config = dict(
    num_attention_heads=12,
    vocab_size=5382,
    positions='rope',
    bias='qkv',
    optimizer='adamw',
    beta1=0.9,
    decay_shape='sqrt',
    train_tokens=118600000,
)
Each number is 128 + 24 x the weight over its row's rms, rounded and kept within 0 to 255. Layers, rows and columns count from 0. The size above them is the row's rms in percent of the matrix's.

# layer 3 MLP up, 768x192, rms 0.0871, rows 149-184, columns 0-191
size [129 121 130  35  30  41 128 130  36 123  46 130 129  50  47 124  72  45 111 109 131  61  59  65  52  42 144  46 131 140 124 132 134 126 136  92]
[[ 79  88 167 133 137 106 120 139 143 124 162 128 124 153 128  95 111 181  67 170 121  96 133 139 112 124 122 119 142 159 138 135 170 127 144 105  93 167 132 117 100 103 150 154 125 139 112 130 156 162  91 153 115 102 134 137 118 108 169 173 127 127 142 129 161 114  90 147 116 128 111  87 130 125 159 159 145 101 153  94  72 110 131 163 151 162 144 113 144 114 143 125 150 140 145 146  82 118 165 132 125 140 135  90 129 173 124 118 126  91 154 111 121 118 140 118 135 120 123 127  95 122  99 127 164 125 144 123 141  95 144 118 105 134 123 110  92 119 148 114 182 160 132 126 114 182 120  90 129 154  96 104 113 117 134 131 143 108 145 170 137 166  95 143 138 122 168 137 143 109 101 116 137 135 144 144 106  91  91 101 189 142 109 131 119 138 123 143 113  98 117 195]
 [ 90 119 137 132 154 124 118 113 101  88 119 102  87 139  73 116 147 176 121 149 122 156 104 122 127  94 153 169 147 115 152 172 141 152 133 133  95 112 112 153 149  76 120 123 142 108  93  96 117 141 109 127 161 126 143 140 142 165 176 167 167 139  99 135 116 108 126 151 119 148 159 121 151 135 125 145 116 131 187 126 152  95 151 124 143 107 150 148  95 131  66 118 120 142  82 122 127 135 130  99 167 127 177 119 166 101 138 110  71 144 113 118 121 130 143 166 116 123 137 127 165 142  92 105 117 108  98 133 113 109 163  77 122 100 140 108 138 138 130 109 119  96 111 163  75 103  94 145 123  72 170 136 116 153 122 139 127 141  74 134 159 108 155 121 137 118 147 112 142 118 131 123 132 157 151 102 106 142 109 126 113 140 129 139 166 122 101 130 137 139 126  92]
 [115 130 123 148 130  83 132 138  95 134 168 105 152 153 141 132 120 132 139 176 128 140 131 175  91 123 125 101 107 104 120 174 143 139 129 141 137 129  97  88  94 135 151 133 164 120 107 158 166 144  89 126 137 147 103  90  83 136 125 157  84 160 128 164 156 153 127 152  99 124  95 137  89 128 145 122 137 117 117  92 100 124 126 129 141 140 106  85 168 144 121 136 127  92 127 185  84 156 153 141  89 132  91 138 112 114 107  76 133 129 143 123 109 113 118 168 116 117 126 134 112 111 118  94 107  98 147 127 141 164 136  94 168  82 146 141 111 136 143 127 136 126 151  82 147  93 132 158 136 144 133 113 110 102  83 139 150 140 136 168 157 118 110 131 111  86  98 112  84 119  93 128 118 112 128 146 130 102 124 105 141 121  92 106  93  92  82 105 161 119  87 144]
 [129  95 120 150 149 139 100 104 118 101 138 130 101 141 124 142 155 146 106 157 165  80 104 152 136 133 154 127 124 113 170 143 176 121 149 141 131 140  95  86 119 132  97 123 129 120 163 168  96 110 103 205 144 109 172 103 136 115 113 138 133 114 123 142 112 148 146 125 146 119 135 147 142 139 136 131 120 124 135  89 130 133 173 139 137 134 145  96 131 128 103 154 101 132 114 155 131 133 133 110 125  97 160 127 134 110 114 128  77  84 128 149 128 146 176 163  95 111 130 156 157 168 101 151 134 130  73 143 129 126 132 129 125  81 123 121 112 125 198  97 124 111 151 103  72 149 108 106 129 148 122 112  80 135 150 163 182  88 145 129 164 126 149  99  96  96 140 128 123  98 114 131 114  97 134 137 102 102  92 115 126 167 102 101 102 134 129  86 162 107 150 125]
 [110 102 165 112 164 152  95  90 128 123 153 110 124 146 131 134 171 116 110 157 171  96 105 130  85 164 154 167 114  88 162 113 125 126 145 133  93 135 140 140 114 105 117 162 113 131 161 116 107 116 124 182 127 128 161 180 118 134 174 171 106 147 107 147 156 112 142 153 146 131 121  88 166 119 127 145 154 102 150 115 141  67 157 108 146 165 105 125 135 135 156 131 116 105 102 156 131 132 125 114 124 110 147 102 119  82 148 140 113 143 114 121 125 135 136 157 152  95 148 129 145 111 135 112 122 147  82 130 154 130 141  84 127  96 121 109  72 108 147 127 154 106 113 120  76 137 133  78  86 172 123 114  79 110 144 160 169  95 123 107 148 123 124 112 124  89 131 111 140  77  98 118 145 118 128 141 137 125 112 124 154 137 128  86 131 103 110 137 177 123 140 130]
 [104 118 132 144 148 119  87 101  94  86 147 137 117 132 137 123 174 160 152 151 107  98 130 142 134 148 123 153 119 116 156 154 118  98 153 150 117 130 113 118 148  84 158 167 152 104 126 126 144 137 130 140 129 119 155 118 128 151 116 141 136 146 146 128 157 162 156 110 175 128  92 138 134 132 143 132 154  98 133 120 127 115 143 112 141 124  90 126 149 108 116 121 128 116 135 153  93 122 114 140 135 117 151 102 142 152  93 120 113 147 131  80 123  89 136 121 135 102 152 156 120 123 118 130 108 131 119 143 137 165 156 104 129 133 110  99  52 114 167 129 144 127 131 108 113 138 127 150 130 152  99  67  43 112 126 169 145  92 133 153 142 142 137 135  83  96 125 116 135 106  71 115 164 174 114 148  73 109  84 104 152 204 122 126 122 107 100 106 165 143  94 126]
 [118 141 136 138 149 113 126 111  95  83 134 166 106 112 136 110 132 140 130 121 131 136 129 101 126  92 158 175 156 128 160 157 133 133 126 158 115 134  80 100 124 131 127 190 161 123 141 153 170 159  87 142  93 128 143 103 154 145 142 139 143 157 120 100  99 121 106 108 136 151 105 121 151 150 132 138  87  87 117 127 149 148 133  85 118 184 111 156 146 121 138 101 120 122 105 124 135 122 148  95 124 139  88  82 111 106  99 111 154 122 133 152 142 129 157 133 133 103 190 150 122 126 109 122  99 127 105 113 137 112 153 102 125 125 154 132 102 122 170  99 140  87 161 158  87 122 122 113 148 163 109 113 110 151 180 170 110 131 134 186 122  94 122 168 160 119 155 121 119  97 137 124 134 153 146 106  86 127 109 115 165 105 151 137 145 121  93  88 105 182 136 101]
 [100  93 174 116 131 140 118 153 144  99 133 133 152 110 110 133 163 140 147 156 113 129 136 140  99 108 184 165 177 101 132 106 149 172 104 132 116 144 124  82 114 127 153 141 172 120 116 119 129 130 108 123 105  83 124 110 146 126 133 172 144 132 119 129 122 119 151 150 130 105 125 103 160 137 188 185 106 140 156 146 150 118 131  73 155 121 103 111 161 156 158 122 127 124 139 145  93 166 121 132 132 151 132 120  96 118 150 152 156 136 177 162 113 133 124 149  93  86 149 125 105 148 141  98 139 133 132 124 124 149 135 120 128 133 129  68  97 129 113 109 146 126 126 117 134 187 107 125 110 155 108 103 115  96 153 158 116 106 116 111 162 173 137 122 120 117 142 125 140 106 101 143 145 153 121 152 130  49 129 176 137 113 137  66 166 152 111 104 120 136 135 102]
 [113 104 131 177 151 110  95 117 115 131 172 120 146 106 105 118 166 158 126 142 112 154 124 165 112 144 132 138 129 110 144 128 167 142 134 110 127 146 153 139 131  78 161 153 118 115 152 140  60 135 129 160 118 134 176 144  97 150 130 167 124 149 139 121 100 121 133 122 127 173 119 138 124 122 131 128 173  77 112 117  93 100 148  94  96 164 131  85 151 135 142 122 135 133 123 119 111 133 135 109 118 107 126  56 124 128 129 115 140 107 126 110 104  89 162 132  98 109 169 114 113 145 126 152 123 145 122 189 117 170 170 114 127 119 123 108  72  92 136 110 144  96 140 125  68 150 137 103 143 144 113 129  62  88 138 155 134 135 109 146 179 141 129 133 112 102 157  94 141 121 102 134 133 110 113 123 119 111 115 138 126 141 148  71 128 120 119 127 146 134 126  69]
 [142  91 140 136 106 128 116 115 139 148 119 129  93 134 115 121 123 133  97 144 146 147 141 154 131 119 151 111 157 118 140 137 121 143 103 120 160 121 126 142 135 125 163 163 124 105 153 110 154 109 115 156 151 137 111 145  67 144 105  91 101 164  97 173 137 134  93 103 170 159 132 104 121 164 115 108 121 131 115 107  97 118 144 116  91 128 139 137 116 167 125 172 106  58 156 112 149 153 181  97  65 113 112  69 148 123 128  94  78 128 152 135 110 127 124 127 153 115 111 102 181 155 111 113 125 169 102 177 127 104 135 159 142 133 149 133 149 128 148 156 174 147 163 120 119 110 141 147 112 102  83  92 110 121 115 118 151 100  86 169 123 146 141 132 122 108 115 158 128 120 126 141 154 133 148 146  98 136  96 125 140 157 110 152 128 120 109  75 116 112 102  91]
 [ 86 134 128 143 139 109 125 105  83  94 123 139 119 136 117 175 136 121  93 121 142  97 118 140  99 113 133 135 111 107 150 150 149 121 117 126 132 136 120  96  88 109 158 166 152  96 149 132 120 133 131 141 117  83 141 134 100 173 163 150 145 122 116 166 157 154 123  94 174 135 118 100 172 143 148 128 141  94 169  75 119 110 124 134 142 180 118  59 149  88 112  93 111 131 114 119 115 138 115 140 138 110 109 116 119 103  84 136 114 155 172 124 118  81 155 166  91 110 165 133 157 127 101 134  94 122 122 144 165 131 130  88 155 122  68 133 113 104 113 103 129 127 132 140 103 143 136  85 110 147 118 110  69 123 119 136 155 106 125 105 128 133 151 120  96 118 141 113 110  87 101 108 145 125 141 146 107 103  97 109 155 123  93  86  90 100 135  98 144 117 111 111]
 [153 137 131  92 145 110  95 118 148  96 157 169 115 116 112 124 149 142 183 162 135 148 133  98 102 153 161 165 127 113 157 122 158 146 111 107 139 185 150 110 116  80 147 177  93 160 126 113 131 118 122 119 145 148 127 111 104 147 163 181  94  84 144 175 145 134  93 123 144 135 117 111 138 146 164 120 116 147 119 113 130 138 128 107 136 132 100 139 121 134 117 137 147 144 110 121 119  89 145 107  85 107  83  62 105  91 123 109 120 111 137 130 118 109 145 144 106  89 161 162 133 167 135 162 117 126  93 114 125 133 113  83 123 133  93  93 115  86 128 132 134 146 125 144 142 149 102  85 150 124 107 123 102 132 177 129 111  92 126 125 102 135 135 101 102  86 131 110  97 138  97 178 140 135 125 167 132  85  96 155 133 154 117 140 104 110 131 131 137 102 103 161]
 [115 140 132 124 138 115 124 136 134  97 141 105 128 123 112 141 164 130 106 125 155  57  83 109 113 124 140 132 167 128 161 177 136 103 115 185 138 160 145 138 122 104 127 157 166 124 138 131 124 131 112 155 152 133 149 158  95 127 139 160 118 136 125 171 114 118 123 146 131 130 120  87 156 130  87 135 102 100 164 108 111  94 117 119 169 180 141 148 158 114 101 120 161 132 131 139 108 169 108 139 166  95 144 108 133 103 112 132  69 146 120 100 126 105 161 101 106  97 108 147 164 137 147 113 145 106 108 160 118 155 175 145 110  87  87 154 153 115 128  97 122 103 109 147  74 126  93  86 137 139 125 110 119 135 140 137 129  93 135 115 162 151 135 139 130 129 140  95 165 146 149 121 123 123  93 126 122  91 148 101  98 172 129  99 153  89 112 151  99 129 181 134]
 [125 120 149 112 119 131  99 123 101 122 135 131 113 105 110 154 144 132 133 139 134 106 131 142  56 120 181 125 150 149 175 144 126 125 146 127 119 130  78 151 122 138 135 143 141 104 120 158 108 135 132 172 147 121 150 152 109 133 137 164 129 134 126 172 143 112 146 139 155 111 112 119 150 127 146 145 157  66 125 115 108  71 136 145 111 165 116 111 141 120 119  89 157 108 120 142  89 115 137 136 139  94 161  90 122 116 120 107 124 124  80  90 137  92 199 143  99 124 122 147 151 123 102 142 122 114 108 190 116 177 129 109 125 111 115 117  99  78 143 128 133  95 130  94 108 138  98  83  97 163 142 122  86  81 127 116 151  85 131 143 146 126 134 136  99  89 164  94 156  85 134 158 154 144 187 154 130 134 134 130 137 141 124  98 140 109 134 128 157 135 139 117]
 [138 144 183 186 154 103 105 121 135 132 142 137 145 141 116 198 136 144 117 170 147 110  80 153 127  95 156 138 138 142 147 119 135 135 128 124  85 160 126  95  98  96  85 145 141 121 131 143 118 137 140 165  89 110 124 107 112 153 125 147 145 136 114 132 129 110 159 148 118 126 150  95 161 182 132 131 161 106 127 138 117 107 188 119 133 154 115  63 147 120 100  87  93 108 125 125  94  99 127 154 150 133 107  89 138 102 121  96 108 113 173 142 128  93 132 123 111 119 149 136 168 127 138 129 136 155 137 148 128 137 166 127 144 116 105 107  94  98 159 110 149  98 142 104  98 132 109 142 158 136 119 110  86 118 103 150 159 121 111 166 176 140 138 133  98  91 177 125 146 114  97 108 150 115 134 143 121 130  82 133 148 136  98 102 122 102 103  94 158 134 135 102]
 [148 118 149 145 124 100 109 140  90 127 143 150 128 124  85 147 139 157 114 155 118 134 115 140  59 110 133 151 113 163 132  96 140 142 117 146 128 122 129 142  74  84 139 147 152 129 119 177 103 155 138 155 131 117 139 139 148 122 115 209  83 100 127 136 161 138 146 164 127 106 124 115 136 109 147 141 150 138 130 134 144 119 147  82 119 122 105 108 174 157 111 142 122 143 100 128 105 141 105 118 113 121 126 139  89 105 115 109 114 146 144  99 117 119 145 137 115  94 149 169 111 142  86 121 131 149 107 136 127 139 132  92 116 147 156 103 131  75 144 121 113 100 149 147 131 164 152 116 123 123  95 100 116  93 147 185 113 140 104 127 152 160 138 117  75 101  96 110 124  89 115 136 140 165 133 146  78 143 126  76 146 171  74 100  95 108 129 119 155  83 111 149]
 [107 117 127 116 113 103 143 125  73 158 127 125 136 120  87 105 179 142 151 160 129 112 103 164 121 125 165 154 158 114 159 151 144 153 179 171 146 149 113 114 101  94 154 140 138 136 125 129 102 129 131 174 134  99 164 130 116 140 139 124 145 143  90 128 160 154 123 179 137 157 158 109 165 117 136 130 141  89 144 104 126 108 127 155  95 183 125 147 124 133 150 132 112 110 120 135 115 112 138 112 139 129 148 117 108 134 147 107 121  91 142 133 133 139 186 130 124 134 131 121 104 134 120 157 125 150 118 118 108 157 121  97  88  83 111 131 104 124 214 137 153 119 156  90 112 144 130 130 119 143 134  99  68 129 100 203 172  99 124 151 128 105 164 121 129 101 160 105 105 124 101 127 127 123 174 141 135 125 107 157 144 135 101  92 136 101 134 167 126 137 142 153]
 [111 121 140 135  93 122 119 103 105 125 126 120 122 121 121 124 128 151 130 138 137 105 136 174 142 107 135 114 148 147 103 133 115 122 114 105 116 148 130 127 121 141 166 140 145  96 149 173 103 142 144 142 147 138 130 121 119 163 145 179 155 128 114 175 154 131 139 125 172 135 178  92 158 155 164 146 142 101 154  86  85 101 154 117 156 155 117 118 152 148 142 136 125 142 133 140 101 119 117  82 125 108 120  63 130 130  98 134 103 139 146 108 124  90 192 136 153  96 152 163 155 127 110 138 103 114 114 155 127  99 164 101 117 124  98  87 100  70 127 108 141 113 136 127  85 164 125 133  92 171 111 135  74 111 122 127 137 119 133 163 179 140 147 141 131  60  94 115 171 128 109 104 134 126 155 147  89  95 104 105 162 158 130 116  94 127 105 116 114 122 130 144]
 [117 130 123 132 144 118  86 150 162  94 108 111 113 173 103 135 143 140 117 143 130 155 130 119 116 153 142 115 122 143 140 129 154 174 159 166 103 150 134 129 150 128 130 138 112 154 155  92 116 140 152 175 136 114 131 165  75 180 122 149 139 136 116 133 104 141 159 143 124 158 100 114 131 102 104 117 106 118 161 136 131 127 164 146 157 189 115 168 129 133 114 120 127 101 118 184 137 113 141 106 109 146 125 133 101 154  90 106 112 136 107 110 147 130 180 146 118 167 131 190 133 148 120 105 153 131 123 147 125 164 188  94 120 118 146 136 149 101 122 126 148  52 104 139 114 145 149 128 137 132  78 148 116 108 151 130 149 105 109 112 102 118 158 143 114  85 127 126 122 114 116 167  97  87 162 111 156 121  89 106 113 118 134  83 112 133 165  79 122 100 118 137]
 [130 120 159 110 144  92 106  98 120 112 130 127 109 156 116 109 172 152 139 127 125 105 116 153 108 159 127 143 170 109 141  96 128 110 139 156 172 152 122 100 111 140 139 112 127 102 158 160 162 167 165 167 138 150 142 119 146 135 132 163  94 105 131 147 180 101 113 147 145 152  96  98 103 110 140 120 126 113 149 116 141  90 147 129 162 132  95 134 124 103  90 127 117  89 160 169  99  96 136 171 129 100 141 121 144 125 132 158  94 135  86 124 142 120 127 148 117 124 130 123 105 134 161  96 104  92 139 144 108 134 124 135 133  94 124  94  91 159 160 119 133 125 108 133  91 129 125 150 118 161 145 166 125  84 144 139 103 141  85 143 173 111 124 136 101 112 134  57 127  73 149  99 108 144 160 183  78 133 113 122 111 119 131 124  92  96 138 110 115  94 114 167]
 [107 149 123 134 144 137 136 135 143 113 134 133 148 140 154 162 127 121 136 125 118 109 122 140 133 129 127  94 102 122 133  93 148 143 136 136 113 167 106  97  97 118 118 140 123 157 113 158 120 139  83 164 148  83 153 122 143 168 156 140 115 164 122 152 116 142 149 152 145 140 162 147  91 158 155 115 162 158 130 116 165 122 143  78 149 150 161 129 135  96 144 131 192 139 124 155 138 163 160 118 120 123 154 111 188  99 148 125 113 129 129 112 106 160 103 165 122 146 106 141 146 121 109 156 139 148 151 166 110 132 133 145 103 102 121 120 152 124 190  71 128  98 168  92  79 118 129 151 135  97  75 112 101 125 128 115 110  86 152 177 125 159 163 140  87 112 134 137 144 115 130 155 132 120 114 165 104  96 160 130 160  99 143 105 101  79 109 106 153 140 145  94]
 [ 90 106 183 176 166 111 119 105 107 151 135 151 101 159  98 149 149 139 167 163 176 119 112 152 106 106 168 139 159  90 153 117 134 103 131 152 134 151 129 116  85 115 141 155 111 104 118 135 113 114 137 147 102  67 135 143 104 141 118 123 129  93 118 132 136 116 133 158 147 136 139 124 146 116 135 170 123  60 134 127 125 104 166 115 155 170 101  97 123 120  89 126 151 153 123 138 109 139 134 140 128  89 153 108 160 143 134 138 112  96 117 108 111 111 145 145  95 128 166 138 139 142 131  98 117 124 115 161 126 118 115  71 107 144 114 106 134  96 151 105 167  96 127 140  77 131 121 109 116 181 120 109  79 116  99 116 124  97 150 156 131 129 149 122 117  83 133 125 141  78  99  74 114 126 146 164 127 155 119 148 157 124 115 125  85  97 126 104 131 136 146 102]
 [ 71 120 150 171 101 118  95  98 117 102 198 145 117 167  88 122 139 139 112 158 153 127 128 161 110 153 146 143 133 143 144 147 124 124 151 136 119 132 105  79 110  74 113 151 144  96 138 106 137 122 148 159 140 135 171 144  94 131 135 146 120 145 130 165 149 122 128 127 170 151 145 132 125 154 165 117 152  83 140 107 122 106 150 133 148 193 145 108 128  88 140  94 110 112 107 153  97 126 147 126 126  81 161  95 137 138 112 111 110 111 145  88 125 104 140 158  96 107 146 142 139 159 130 139 141 130 101 127 128 100 138 137 144  82 138 131  77  67 138 132 147 134 148 113 110 142 121 100 119 168  86  97  93  91 149 145 167 129 130 128 163 143 150 102 135  92 138 128 163 117  83 128 152 127 132 138 123 118 102 109 160 135 140  93 112  85 130 133 125 141  96 116]
 [108 118 180 164 166 118  59 131  88 111 147 125 117 144 132 131 164 111 101 156 157 100 128 136 110 122 162 136 146 113 139 157 155 135 125 179 140 135  86 119 108  94  86 149 132  93 147 161 109 112 113 153 163 125 138 139 109 164 129 131  97 151 135 200 120 144 175 146 140 149 126  95  99 148 129 132 161  84  98 120 129  92 169 100 132 128  93 129 125 117 119 124 138 126 133 155 136 138 162 149 113 113 132 125 151 111 115 125  92 130 132 103 133  79 155 117 131 144 174 118 123 123 127 135 122 139 123 161 106 109 151 103 123  97  88 102  78 132 152 128 159  94 140 128  87 148 138 112 128 151 129 108  70 129 113 134 171  89 108 135 178 109 182 118 117  79 141 111 138 104 106 129 153 112 142 172 108 117 124 146 139 148 113 110 143 122 122 129 149 122 153 110]
 [122 115 180 155 109 121 125 115 126 139 151 133 131 123 109 124 139 118 122 147 157 115 152 152 121 130 164 135 125 146 146 128 175 144 146 115 124 139 128 135 112 137 107 131 137  98 147 128 132 113  98 165 126 123 150 120 103 139 146 160 147 147 111 110 148 134 171 134 144 134  94 120 142 148 119 155 130 121 145 119 121 142 163 118 120 149 115  76 183 156 130  71 132  97 137 149  84 129 128 110  91  73 159 131 154 136 172  73 100 124 122  98 137  85 140 131 113 125 154 153 178 153 113 103 102 114 103 158 103 137 117 130 115 127  94 105 108  59 146  88 144 123 155 130  92 152  84 112 100 162 139 108  95 100 133 178 149 122 136 132 161 164 112 114 153 104 175 111 158 104 108 167 138  95 156 111  96 116 107 100 146 140 111  93 158 117 141 119 164  88 128  91]
 [130 140 175 138  95 100  89 101 136 107 166 128 106 111 143 142 197 135 101 135 127 102  99 152 131 114 129 107 115 147 150 102 121 137 147 141 128 128 119 116 131  53 133 156 112 126 147 154 120 177 148 174 126 118 151 130 138 160  86 173 115 139 128 144 111 117 158 147 138 124 112 109 114 183 100 165 108  95 129 120 150  92 161 146 133 157 109 114 138 142 106 111 106  97 130 144 109 157 128 156 125 122 153 120 116 125 112  98 106 112 171 114 134 149 161 142 159  93 168 131 179 133 141 122 154 119 125 120 111 124 165 103 132 132 100 112 120  89 163  97 155 122 134 124  81 130 114  81  99 154  95 114  59 100 121 133 169  98 137 159 139 117 179 125 115 109 166 102 134 122 132 143 137 132 134 148  95 113 110 110 166 121 112 114 140  98 156 151 139 104 132 144]
 [109  98 130 167 128 108 101 134 103 108 126 155 104 131 107 137 134 122 147 144 159 132 109 115 133 127 123 129 153 137 133 208 117 120 153 110 161 104 130 132 106 125 133 121 157 130 118 186 125  99  71 118 138  95 131 153 136 152 154 131 151 102 125 131 125 128 105 135 166 113 147 159 120 160  96 126 143  85 153 150 121  82 152 121 123 102 158 113 130 125 104 122 146 123 131 122 144 129 142 185 126 127 126  89 133 135 162  98 167 115 127  91 124 122 155 144 134 114 151 138 125 100 155 133  83 150 146 155 114 151 163 110 120  84 167 127 136 116 159 100 155 160 156  94  74 108 130  93 116 151 138  93 113  92 130 168 128 102  92 133 134 191 112 168 108 124 134 140 120 108  97 140 129 114 194 102 117 149 136 154 168 121 106  85 165 104 112 154 157 130 155 134]
 [106 102 160 181  89  87 125  98  78 114 124 155 126 149 113 162 142 138 115 158 158 102 104 134 121 141 198 152 118 117 170 136 175 151 113 142 109 134 121 107 109 114 109 162 129 131 132 165 111 139 122 176 152 109 113 133 115 120 142 165 127  95 111 147 155 167 120 120 137 105 127 101 148 146 164 139 155 114 124  92  97 105 158 149 138 136 119 117 115 129 136  96 146 113 106 115  88 134 104 142  95 128 149 133 111 121 124 113  71 107 116 109 136 138 137 136  97 108 131 127 150 121 127 157 142 135 129 120 127 135 140 125 151  94 114 102 109  64 148 105 127 113 143 159  66 124 119 115  95 161 145 107  89 126 124 149 176  95 145 138 184 153 112 137 107  85 176 106 113 118 114 110 165 115 186 156  93 156 127 110 152 132 106 113 126 108 118 124 166 113 136 112]
 [119 134 131 119 115 170  86 141 148 128 156 162 150 120 112 155 120 141 154 107 152 149 142 172  72  92 143 140 107 133 171  92 118 134 110 164 103 159 120 102 122  83 142 164 137 111 147 147  84 109 138 157 116 128 172 119 122 165  93 139 145 116 149 119 136 114 132 172 151 128 114 103 127 152 203 138 116  98  88 118 167 103 179  95 113 119 134 113 137 141 117 121 162 115 123 157 164 146 153 111 143 128 130 117 100 126  96 107 150 106 133 114 135 168 124 145 137 113 162 118 112 153 138 109 137 151 133 184  73 152 166 111 153 100 112 114 136 109 144 124 109 135 140 142 120 184 163 130 110 142 115 113 118  97 128 134 121 157  91 140 146 125 156 122 120  97 140 140 162  73 104 141  96 119 138 158 103 144 134 168 149 146 102 123 147  97 145 120 161  87 128 123]
 [136  83 167 127 137 157  95 138 167 157 166 114 114 141 123 127 140  92 104 145 130  95 123 111  82 128 126  92 146 140 148 137 119  99 115 131  82 106 127 110 147  95 123 169 143 126 169 194 137 141 103 209 115  71 154 161  97 158 117 119 122 114 133 141 139 101 141 105 132 115  94 101 121 130 149 144 168 121 138 101 105 100 121 105  82 119 102 163 138 155 137 113  91 101 129 123 149 100 130 127  88 138 106 114 166 159 139 124 128 122 103 140 136 128 115 101 140 132 128 112 166 128 117 104 118 134  73 144 130 120 129  83 147 115 135 110 117  79 152 107 104  96 163 144 104 125 126 143 153 135 125 142  94 158 137 109 147 123 136 111 108 155 111 149 106 134 131 113 131  57  92 154 165 145 119 115 109 148 118 129 159 139  90 159 126 121 118 146 111 141  85 150]
 [101 136 109 122 158 120 133 129 109  86 128 159 140 138 102 106 173 193  83 139 120 138 109 117 152 109 116 177 126  81 135 123 113 121 118 139  83 140 171 118 138  98 138 155 166 141 149 151 125 134 144 147 117 100 124 114  98 109 167 149 136 141 125 132 160 131 106 122 152 168 155 137 102 120 149 120 112  93 151 115 144 139 151 120 164 135 163 106 123 132 123 120 112 133  82 156 173 110 137 151  77 146 127 146 142 118 130 148 114 107 101  90 171 119 123 165 128 122 170 165 144 145 108 153  78  95 114 147 153 110 129  67 118 129 125  87 118 127 169 110 119 157 159 154  87 167 113 135  78 145 100 140 111 112 126 172 124 145 131 147 159 104 122 152 156 135 160 102 115 130 109 107 116 166 151  77  95 142 123 171 150 133 115 121 137 127 100 124 155 126 116 117]
 [156 168 130 116 138  74 140 119 122 137 128 121 127 147 143 162 124 175 139 159 145 132 126 124 111 127 163 121 136 144 125 123 122 169 112 152 165 124 136 123  96 102 148 139  92 149 153 136 140 116 101 131 121 134 116 105 127 111 113 116 129 100 122 161 128 163 183 137 120 159 120 126 121 107 141 143 189 118 153 158 110 132 114  96 161 129 127 122  97 147 139  87 115  84 115 139 119 142 132 125  58 147 131  67 127 116 144  94 100 134 106 124 130 122 142 132 150 118 145 151 161 135  66 163  95 119 102 165 145 121 141 113 138 132 132  98 142 137 141 140 133 136 155 139 126 158 148 118 124 101 122 104 102  82  79 151 115  79 133 170 135 106 129 101 150 161  97 111 116 120 109 141 148 122 136 202 119 117 148 138 155 146 126 160 126  81 161 119 111 184  71  91]
 [134 146 161 154 134 135 107 122  55 120 125 103 141 161  66 150 179 153 101 149 145 144 141 123 154 122 105 147 136  79 132 101 146 145 127 157 116 177  90 131 135 103 124 158 163 113 162 145  74 161 140 143 137 121 131 115  96 151 104 126 151 117 119 149 111 157 176 160 111 106 146 143 132 171 125 140 156 100 111 144 158 133 185 149 149 157 110 103 119 134 143 160 140 138 106 124 126 128 123 121 140  80 197  94 128 117 107  91 125 108 152 153 133 106 138 173 131 146 152 122 120 103 131 102  99 152 153 147 123 128 116 147 116 109 136 104 114 127 169 106 124 107 125 143 109 144 132 127 143 126 124 103 109 125 115 141 129 157 123 132 120 134 144 166  83 156 123 100 168  80 105 130 103 102 146 153 104  96 110 104 161 134 150 122 146 153 136 120 140  96 189 137]
 [117 123 139 129 132 136 129 126 134 155 107 101 130 162 137 206 153 117 114 120 159  99 143 160  95  60 111 131 138 141 140 134 153 144 137 146 116 134 119 100  91 124 151 153  99  93 126 143 154 170 150 149  95 125 164 148 106 175 108 140 108  97 113 148 155 139 142 128 141 110 131 139 117 157 147 129 135 109 104 129  99 134 144 126 105 180 150  91 164 111 129 127 121 122 140 137 117 148 153 106 141 134 108 112 158 111 135 114  80 149  89 151 126  99 171 141 117 144 137 116 114 120  77 112 139  70 123 135 148 177  91  59 142 139 164 103 100 136 128 120 124 128 164 111 119 110 159  84 169 144 140 143 115 112 187 129 163 158 118 147 102 131 146 150 117 118 141  66 138 123 102 106 117 125  98 162 107 122 110 141 125 152  97 103 122 108 107 141 144 161 120 152]
 [139 154 187 122 177 133 136 147 110 113 171 144 126 120  85 140 114 108 110 142  99 112 146 135 150 111 155 178 122 110 139 150 161 126 121 114  93 181  99 114  85 135 155 126 148 135 143 167 137 112 103 142  95 136 131 102 136 109 154 157 103 129 118 139 159 127 129 120 123  84 123 138 165 135  96 138 145 107 164  90 104 150 132  95 135 156 127 131 172 143 108 125 111  71 136 172 136 145 127 100  99 113 153 102 146 107 156 111 122 149 149 138 140 127 143 156 110 107 111 127  90 133  74 118 111 106 162 119 156 149 100 100 160 121 155  90 113 152 149 103 158 102 120 119 140 132 134 120 119 102  98 161 108 137 178 181 135  87 131 155 182  80 140 114 132 118 174 141  91 131  97 164 152 165 146 116 118 104 128 100 131 136 147 122 123 117 100 120 112 111 119  95]
 [ 93 158 137 156 132 101 104 111 115 141 158 169 169 122 124 152 148 150 163 105 112 110  78 180 149 100 150 118 127 140 159 111 162 146 159 105 113 140 125 111 117  95 124 126  85 158 142 100 133 168 120 101 101 131 148 113  72 106 123 105 124 156 129 104 125 165 127 141 162 139 127 126 113 167 114 138 118 118 134 109  64 135 125 148 144 150 159 100 134 152 130  71 126  67 152 102 130 131 134 111 116 117 151  92 136 111 135 135 126 107 126  96  86  79 123 125 116 170 135 136 153 173 152 175  99 132 114 112 163 163 127 137 155  75 134 122 128 134 106 124 176  99 141 106  96 113 130 149 130 135 105  98 116 155  96 143 153 126 140 155 114 137 119 128 115 117  99 104 135  97 111 154  87 139 118 134  73 105 113 145 122 100 154 114 145 114 160 139 140 132  91 143]]